From a checkpoint of a small transformer trained on Wikipedia: a variant of Adam for these matrices.
Each number is 500 + 50 x the weight over its row's rms, rounded and kept within 0 to 999. Layers, rows and columns count from 0. Numbers have three digits each. The size before them is the row's rms in percent of the matrix's.

# v: layer 9 attention value, 96x64, rms 0.233, rows 82-95, columns 0-63
# o: layer 9 attention output (transposed), 96x64, rms 0.214, rows 82-95, columns 0-63
# up: layer 9 MLP up, 256x64, rms 0.222, rows 0-32, columns 0-63
# down: layer 9 MLP down (transposed), 256x64, rms 0.224, rows 0-31, columns 0-63
v82 082:520511457512445434492409499533435539512475490439551532526447555566501405469444531540481496472464484598464622520406524489437462465439517514416549501556389468536459534490500594555529470523483423
o82 086:416450507482505517479527499523474591635500464473483588545460530566422476379420494487453483427461531466407494472515527556477553560527463559449520563525450474554509565471425595546487509512508484
v83 083:463525617438515445512383537470593542493514429520480494523467503490459426544537484571547510533450532549495433540430494494528541505596553478442470483538495610448581500449459588447472508423520549
o83 108:568505485436523457529495513496538455554537512536470408538494433471511439484569480544471500562459557430616400565563462621533496491522497487496565437532459453509628523469539417511504522523458563
v84 083:477506542424482526516409480563460476538463561452456456549562595443472503504544407452544499380566472586560490446467422588477541508515476471426433456426465481504498490562524453462528509493412534
o84 090:502417420528547438578439548511467410604464473458371572514490512420448589441527476517506501545493516466566557482493441456436460468488541512393484419493499494437444515509514477478545470500445532
v85 085:515481442390438511505414568533485504532529451499490527555401624466498571558578551517520510497515466519511452476480455381472480479472504514460512498525559484520435517592542397506484470485393575
o85 089:530508452503535513596482519495446545579548495499482598398436570439491407515561476459416547542525521509525541418469446451455479566510596558406505433526446471489466505426493525530452567540542527
v86 077:470475574385474516381502570432574480458418483609483486443464480471480442526400495504553525487438535535504458422470533405517478542555462507553524501548532571531518469578559503441536518539456502
o86 105:473536491462495553616497593513515418470539448502526481501511514443468487570507530471415477486491476441557428519554517447599493543494504550601424447525519407529496446512594481519528524619478587
v87 075:498598509556568520437582485579488472460540456519526474369568601514500493455459517388536513586479486526437522522482462594479487556531469467501581540449473524430467507531478478475414510415519480
o87 094:481530495565606481475592495574430518485474437502516525529522411499498497528519532370499501558506479516512547590492457503511475483390479427495491527375596474470532536542438491508410591485543505
v88 076:531555442587490530512461531483544432497539548341493565418431550500464486464410573532538490473613492629438488518435545469494561516489494501497501518535471486572531556538520469504480484524473422
o88 090:410521492519480403542532533528587468506488553431479531458503500511374446468450478480546450508532547464354503506475497495444508480412474468502441460505512485554510634421575533516456490549552447
v89 082:550531555495479494592593551569400569569571438473519493476539546477515447511503556456506443540599525477511482433532425479437527554446506506581507645508523453519426547507495431480493464491534538
o89 083:460550525532551474524551500491505494562474415510484520345405544394527417422558559463464439532490481569470513459510502480473426474487527546427507570467427493418458470493554519504502550399530496
v90 071:570537526486549506542481437505518506486494553601455458430446471447465466530497496499433528659436604549462460520570515552528487586421484484443456519411526471510451462474477456436462491446507585
o90 093:528514543556553499536411474536519400424527468523450480443520514454574486502544568534493544635472447486484466589631434429512481486505458462476548452453531477570509462465491538438425550426494506
v91 067:452465476478550453536506551530538464504468423602480531384553552524524547538527469478490553542453476552481408468576490491479588530470507503458529462463494434539473433539625527397561508494573591
o91 087:501495508460585472484550469572487473427445473574484477504531501584533474551492521522457480511575465511549494501577422429444575427549522522545483446424463564528465481539512532366488603554514609
v92 086:471516478472479471561458498482361484511462549542486534535490464490477455488563493543521509540396568466559471476607488512507530569529568572458475512533580549474491518599528364377461500472511532
o92 085:532585553498527574510462526498515485467598492497454486507486483404494449415516595530495506470459583555562550433625495453449531540461521455492520545518450465498447414392532445426461440492439513
v93 160:444460559463559469480441464446546455486441485535498389500467399525515495509544461545434483440538520399425519523536473525537537426452458577510635448496538437543504480400517581476526499556516473
o93 070:549512527424466502495486427462475462403383452536526556584554454595589540547455520545462475441468487473468471486452530545592553411603487556576450423512515492529514433494521451502492497508474462
v94 071:504440513578491483520528468478469515487483477370464529507425530532534520502441556514507535479418516477515585545430481454520495441519485507591585476436453578551547522401429461486629523542424434
o94 085:469515462529464504481449448561439473472422552415537464494480474590446485454460463487508474528488499456457485512371535506466509411540413521599509470477429474562544576494498498558569461611430420
v95 068:507512441532499496537544425525435519461427570484522445554450475569498448592436481515479558475500373374498466444484474473492400459539441563519471496585585510538473469475517518610540502471489465
o95 091:456469425536429475399414513486531558503548520575538528531445440565518475528404474475493539462446427477414491619471590427499485487549461573557513543540503460490476476522463487503471465595414493
up0 085:506522489430550449480561397468471427477551327521463446583522512592539478479444454513494498553469557492508501519544464471516588571527577467582532593480469503518519522507432469461461521447517552
down0 081:533505499515474432477451645549497489531459496490564472389518488496500487529567493503529404494493498515552494472524465635510592443538547561471536601558557459438549471406470489542498543427487469
up1 101:520553578460531568525466381514520615504500486443500502550411511505540429444521513511523435456545470437439511522548540511560567544467491518510506511501611375540529582493538527434465486527583447
down1 106:520468506442522429492505525570471500521488555526498483594510528489591523498474599493375451530597551545554493395470437593500520398537445484560518579531503447526584426500488506482516511431525495
up2 094:594505599424508513537522417445585494531561519442557468496600541499547515455492524553529503485473508458494472559498485497581513503485502474544495566456554535461556615542576655497452488531497448
down2 095:478528504483550504487474458527512465526480585485503493518525546519490603524485494452393417505555467424393445469535545476538516410468411429512538511609512603607485459533511452494528509521415564
up3 111:418440558429488463469429481463495541433468463550432506503498545627466472459530566517407513431410438509511520560538567506592542512505520512467527482548496508406464535463459490439527437567602499
down3 114:511504429583436480524460415454522575480466507446592500473538565528548486400569514483483410464502568415451521480457488492468504513457560536429564479458473494431485409458564591473477524520479394
up4 099:485530439355568589508440540515549420461401520498426511526508529517515482503447449448479426542524530498564412466466550495486462520501570390432536512495505538506578513520459451512509479564603479
down4 105:481505540588469362516470557495453603499403514484431485489481488463577458499434609501467507544473483564546470590497535494410430512451494543605482393468494586516502470495488491479506477516504511
up5 106:500460458450539558537531486467498508521496481507505408382467565556540541437505553589494574577458469453496415557521514535530414539425498491554601478584538537538516530466537601414445491485549506
down5 101:530459462492437445535487545512454477477491481446554472548543461425480515488445542599565495488448530484463548432458516530468473521513489568458618488514559553439589524546487584480489585372404568
up6 102:537559537521454473631418450433441557430452475480488482397455495486509445453455469515472492455477406511363486507519513426566510566497523443494552465461509530541503588497495575463477434517562466
down6 105:447483454446486555629451467572577507582521374514478538456573518464512557531516526593493530467405532523619522586488427477526498508523487463447497467521451524521454504504576427437505496472496522
up7 113:521421541419472500512578447543553473503469409550385471513448585496574463537476509477505509530490517403513513535505571450553500572463441470504578423390525490434483550484534459544519493462589434
down7 107:582427535444426554496421547541542546500491463504514486480531502474451578508479429497474540503530543498526420505513470580546516473570506576425485490544524520428518388485487569611511533394484384
up8 096:509499427412560550488478463377549508507490500464439474513505573501508515513345490483485570554464441441509559463427419540552472490553534478541564528411484461424455515506459517463497463596444479
down8 097:441448517453426488575620532516490511478499543593493510479565474398456538513582466547475511469513557432627427450458531487552443463405469442538507539563550491512500490515446420539508496486564529
up9 091:516471574453499496557535475438474539457465441457514471549531447521547504472516467499482516544557495449466435535569447596578464540421549472443458602488435547566512570569559589404461465550567556
down9 093:468519423551531521490477466422488523449608493520504437559497417475545546499487499544482451501442478466572469463516485569456502387569502492520591407568427616479485500435437502549430451435490523
up10 097:504454493469489465475457509475432562480554545434489462461514484573498464413483460559555473562541520518521498469414536435483389546471527488443497567579565474476589624530463546557392453528431520
down10 093:473494469482422359483497468551444528411515526510534523501502428442419489467458429518464424530550474439503537485526494464461587559456549448493542606471466464568507398487492585516468494606534493
up11 096:519506474464548606509495524530493430501499516486436469400533525566513487591548495549507475470531486477451472474519457545571471507379557397599522534583496529463557445546561415515573413544467473
down11 091:523586506512572511602474483523539530507509525492521489516553422482493466562500482556429507448492520468424606556476459474416470481480499452467543508562589643408592467501549533530543569459442477
up12 104:422503526423502519494571498433462400529458389541399426455481482524513479466493490459470509438463512479518535467470530548522594492500529564526497521533536425414491466404518513560466462485621396
down12 104:411545440554599557526429526494436576499485515464520511531552443502526584535472474590533547438491525481520398564505494576492510497595570472529396512528468443528483566567469489489451435456478425
up13 104:630468533445502609537516581509491508496580475538469513485464545529566478475539445560555419542442484460613515478520543546605543475472513494476542520576558520552451530458503535591554446474564466
down13 102:489407447568535485497610537497440556406457508553477421566500501475469533473528527492480487535440452487416540548498508628428542434504484493474445447529552525439537603496461517563531531471604504
up14 093:538542506511483468458517481496518508428440483475513523400441574474484470492632453443516566434499517493550469464514573560549539549491599389486486544551512538493566527453578440486505407552602535
down14 091:430548468501551486484527540441445450514552594565497443524457641491411545591581568530501526508532572537442543478394529458502505518505548454567514460590520450489517478548488557492568485475442486
up15 095:514517585505513474522458391455547500501496495467515568557453493562540524450467562532510554529513437536566461494483561566489519525480532560539586512422573520391513487440533550584438471520642572
down15 099:466499443645567432486446469507512547438493431514497514399568531503532567499549432451515488468529554525507501442471475572496547514493549565470464506393491548455470518544510457593581469453406439
up16 098:553474589479486497568443469384470421449436501517416476448575471476531496486547519531527498508605482397457468499476449478529417553585501511396420505551529500501480524446531544544464444561440532
down16 097:524400480487489512564489457420475447460384438542496417480474436475529555502546465487427489555528526462442536468425523590467545558601489428517552491509490433490457482524514517491482473453345518
up17 089:553435535486495583551518493443589536503342495523441475469519530522515538511456573545531530400517497415487491525539553491551505466381534471539539427477453508489491578602460473478444493559437498
down17 098:539492457557499491473376530527465460507550552463479557486569503535528527509379448486536564522502432556604511491569475580409381539540554434519440491508502503539519525440449569569496486493567523
up18 095:589531554386569501556549547513567454542481493442493497495510509478571525443549467485575544484517499498400474484501523410612534459518457482529590564427518542535553533432468489430516455535494607
down18 100:493508523573518521453534442488387465458515577397536579491551590453499469544490567453466495544536476444446497463545501534496552500507565499497497502577571558581399602499514550514570566504565441
up19 094:550588634447550585392463533529422555463463480531530552470488573456520469516501542535466502453539450488425566495424554403461459531517582467518491489461545470565470545419479501498506429497536530
down19 098:518455466407557474548537421452533528607449566558491453539570496457367465405536545506491427506507519470561500543559476477520562448506428539471586445512429442541439452520480502519482448525557509
up20 092:548494516479516571561501466429509499540422528574415555452497520512538464469505467472485543400500474464481439547595547543463495568452539547513480442532511394375481507423527415445592460560504527
down20 098:472519518508485491394496427564468471474517466459594417571444500464544581480476503552570440588498462520502473454501491489559432512453513481417461538408517520537434607488508422451522574473395503
up21 094:499459508538541518513504419486504485514517556534478569443450539613493437451463506548544557530484451404473500370542552529518573548530547398587459549489472466492525467527561519378539473545531568
down21 102:562440516578472452514527532411454520527483438522474527529526560516414545464495550516376474495521524408460529434566525587576503505592491472576414547456472596560488460518534546484576482524541502
up22 089:455418556473517480446471545509625435495542512453487473477473589429553511440414481428555566537524468475477477461448569540501465605629544480456490498453564505487537481459461454520459464518573435
down22 093:514543553461480510535538490541512425514472516499502479529443493400521583463526437470450494528566350566464461504551429493517514445496439469532496511472552588497539395563434504456624537528581505
up23 096:442452538477637505451533458499539558527480450516446430516418587441541534510483559541470440516520441498582536518451496440502504461528534530563607485561594470407510550504454486599471457464513528
down23 096:554469546495479477470527464537563437477386524575520544538455474469440526398464518486397541443476415560548429494416566529433548544456517473487586503511477563482441521458500484421494488592498426
up24 098:483432520411523571450481570569619574549611501492429502501437506513577521518456498534474513473510454553459533477422535487478476480518506532590472446458566533578515588463432481552496512613503488
down24 106:549533536577419517480535541420454471474555468452577553477507507544410536610501551507496567462631499511543423590470471468487410451483538514544533525511409480511479546523489600517568513468500476
up25 110:424417514438497563529593400497505459419515448465454449554506530476491370514508500548525528445514457441554497503507552501560402476573533469500426491468439519485518521487421536491535514544569617
down25 088:453553509510518486531477544483559439586500413406493482506520480516440503544510523510457513504440560441484508454377550575553546510406436562478508523381596442555528428490486479567435450533481465
up26 100:465523526465501509504472492419542429534530552461441390477441581519496451479493372481576444479505485508608497481469600491464444511448541456428462494487441419511519573450477608572540520523483476
down26 080:494484463511581561382516501475510426530422492429584467472556501465563500515367597497473489458513572538533486479547496636514415500554524484452505477476426536465536522507479471493477578499423470
up27 095:528433509441604525468479491484523547462490415533541522501468577496478515461430604586501547498381479522468528510433612527575476518555527532475434459530602495469466564530565447464428475529546507
down27 098:511509417516502578458481504419469511435446535528549509543487502347420573553533499488521551500542481499528639389534554444461552497492459482454480555518489432539560495482563540469488481567458445
up28 094:568590575433500520404521448481398481514473515561460555511455490517562522528524478496495588547507533523521431520467476575553472493500584475523558525608595465488557595455558589506476477516507577
down28 099:448483538459528430452482505453578563527404489511631431448435526474641522457442450515528419471564547487520463415456525455516503459452468462561500443496550485409499497509463527412504490496535519
up29 090:398449587495515449542441527416524487525469378537497509515495558459504464498469475578495524488532442520482431540521507459526421567520579465526472485583547511526551515551527621580478413493510598
down29 088:429496450588502572501516545565437419564516490519531518558514472475463418544489514501518525545477607597519415500463477528555461477524473493564485542476475551527493451636455612500580497527520578
up30 116:481550577506511487494451546406442421442471418473486482513432501498522490452518481485545448437489536443549524449518620462589548499469473432436443528515566482535495568437389531515472460533624507
down30 117:507457413465514460501477470540512578490493524538482467537551492422531591485447441456569453507505537383575470476546511462488540530423479498568560516522577609610524626555471536484552522481496525
up31 121:480483475445493574464584450510487464501464356502440493420557581560589486484531431511506521547631457558567513522487519521554437534557587525554429535560443454495442512515486505518536474478482451
down31 118:541447482555487470557436521458501428456479525549519494463584567568461468563515478412381509484526489511540579377442476522558478473548560551495442547514479426458498473499451464524528551383445440
up32 088:534541543498523543518514561487541454467528422641457541461449469513555496457435460529569530557452505442424486470504479477462451482521609492475474467448541452511546483362544535510493485588441389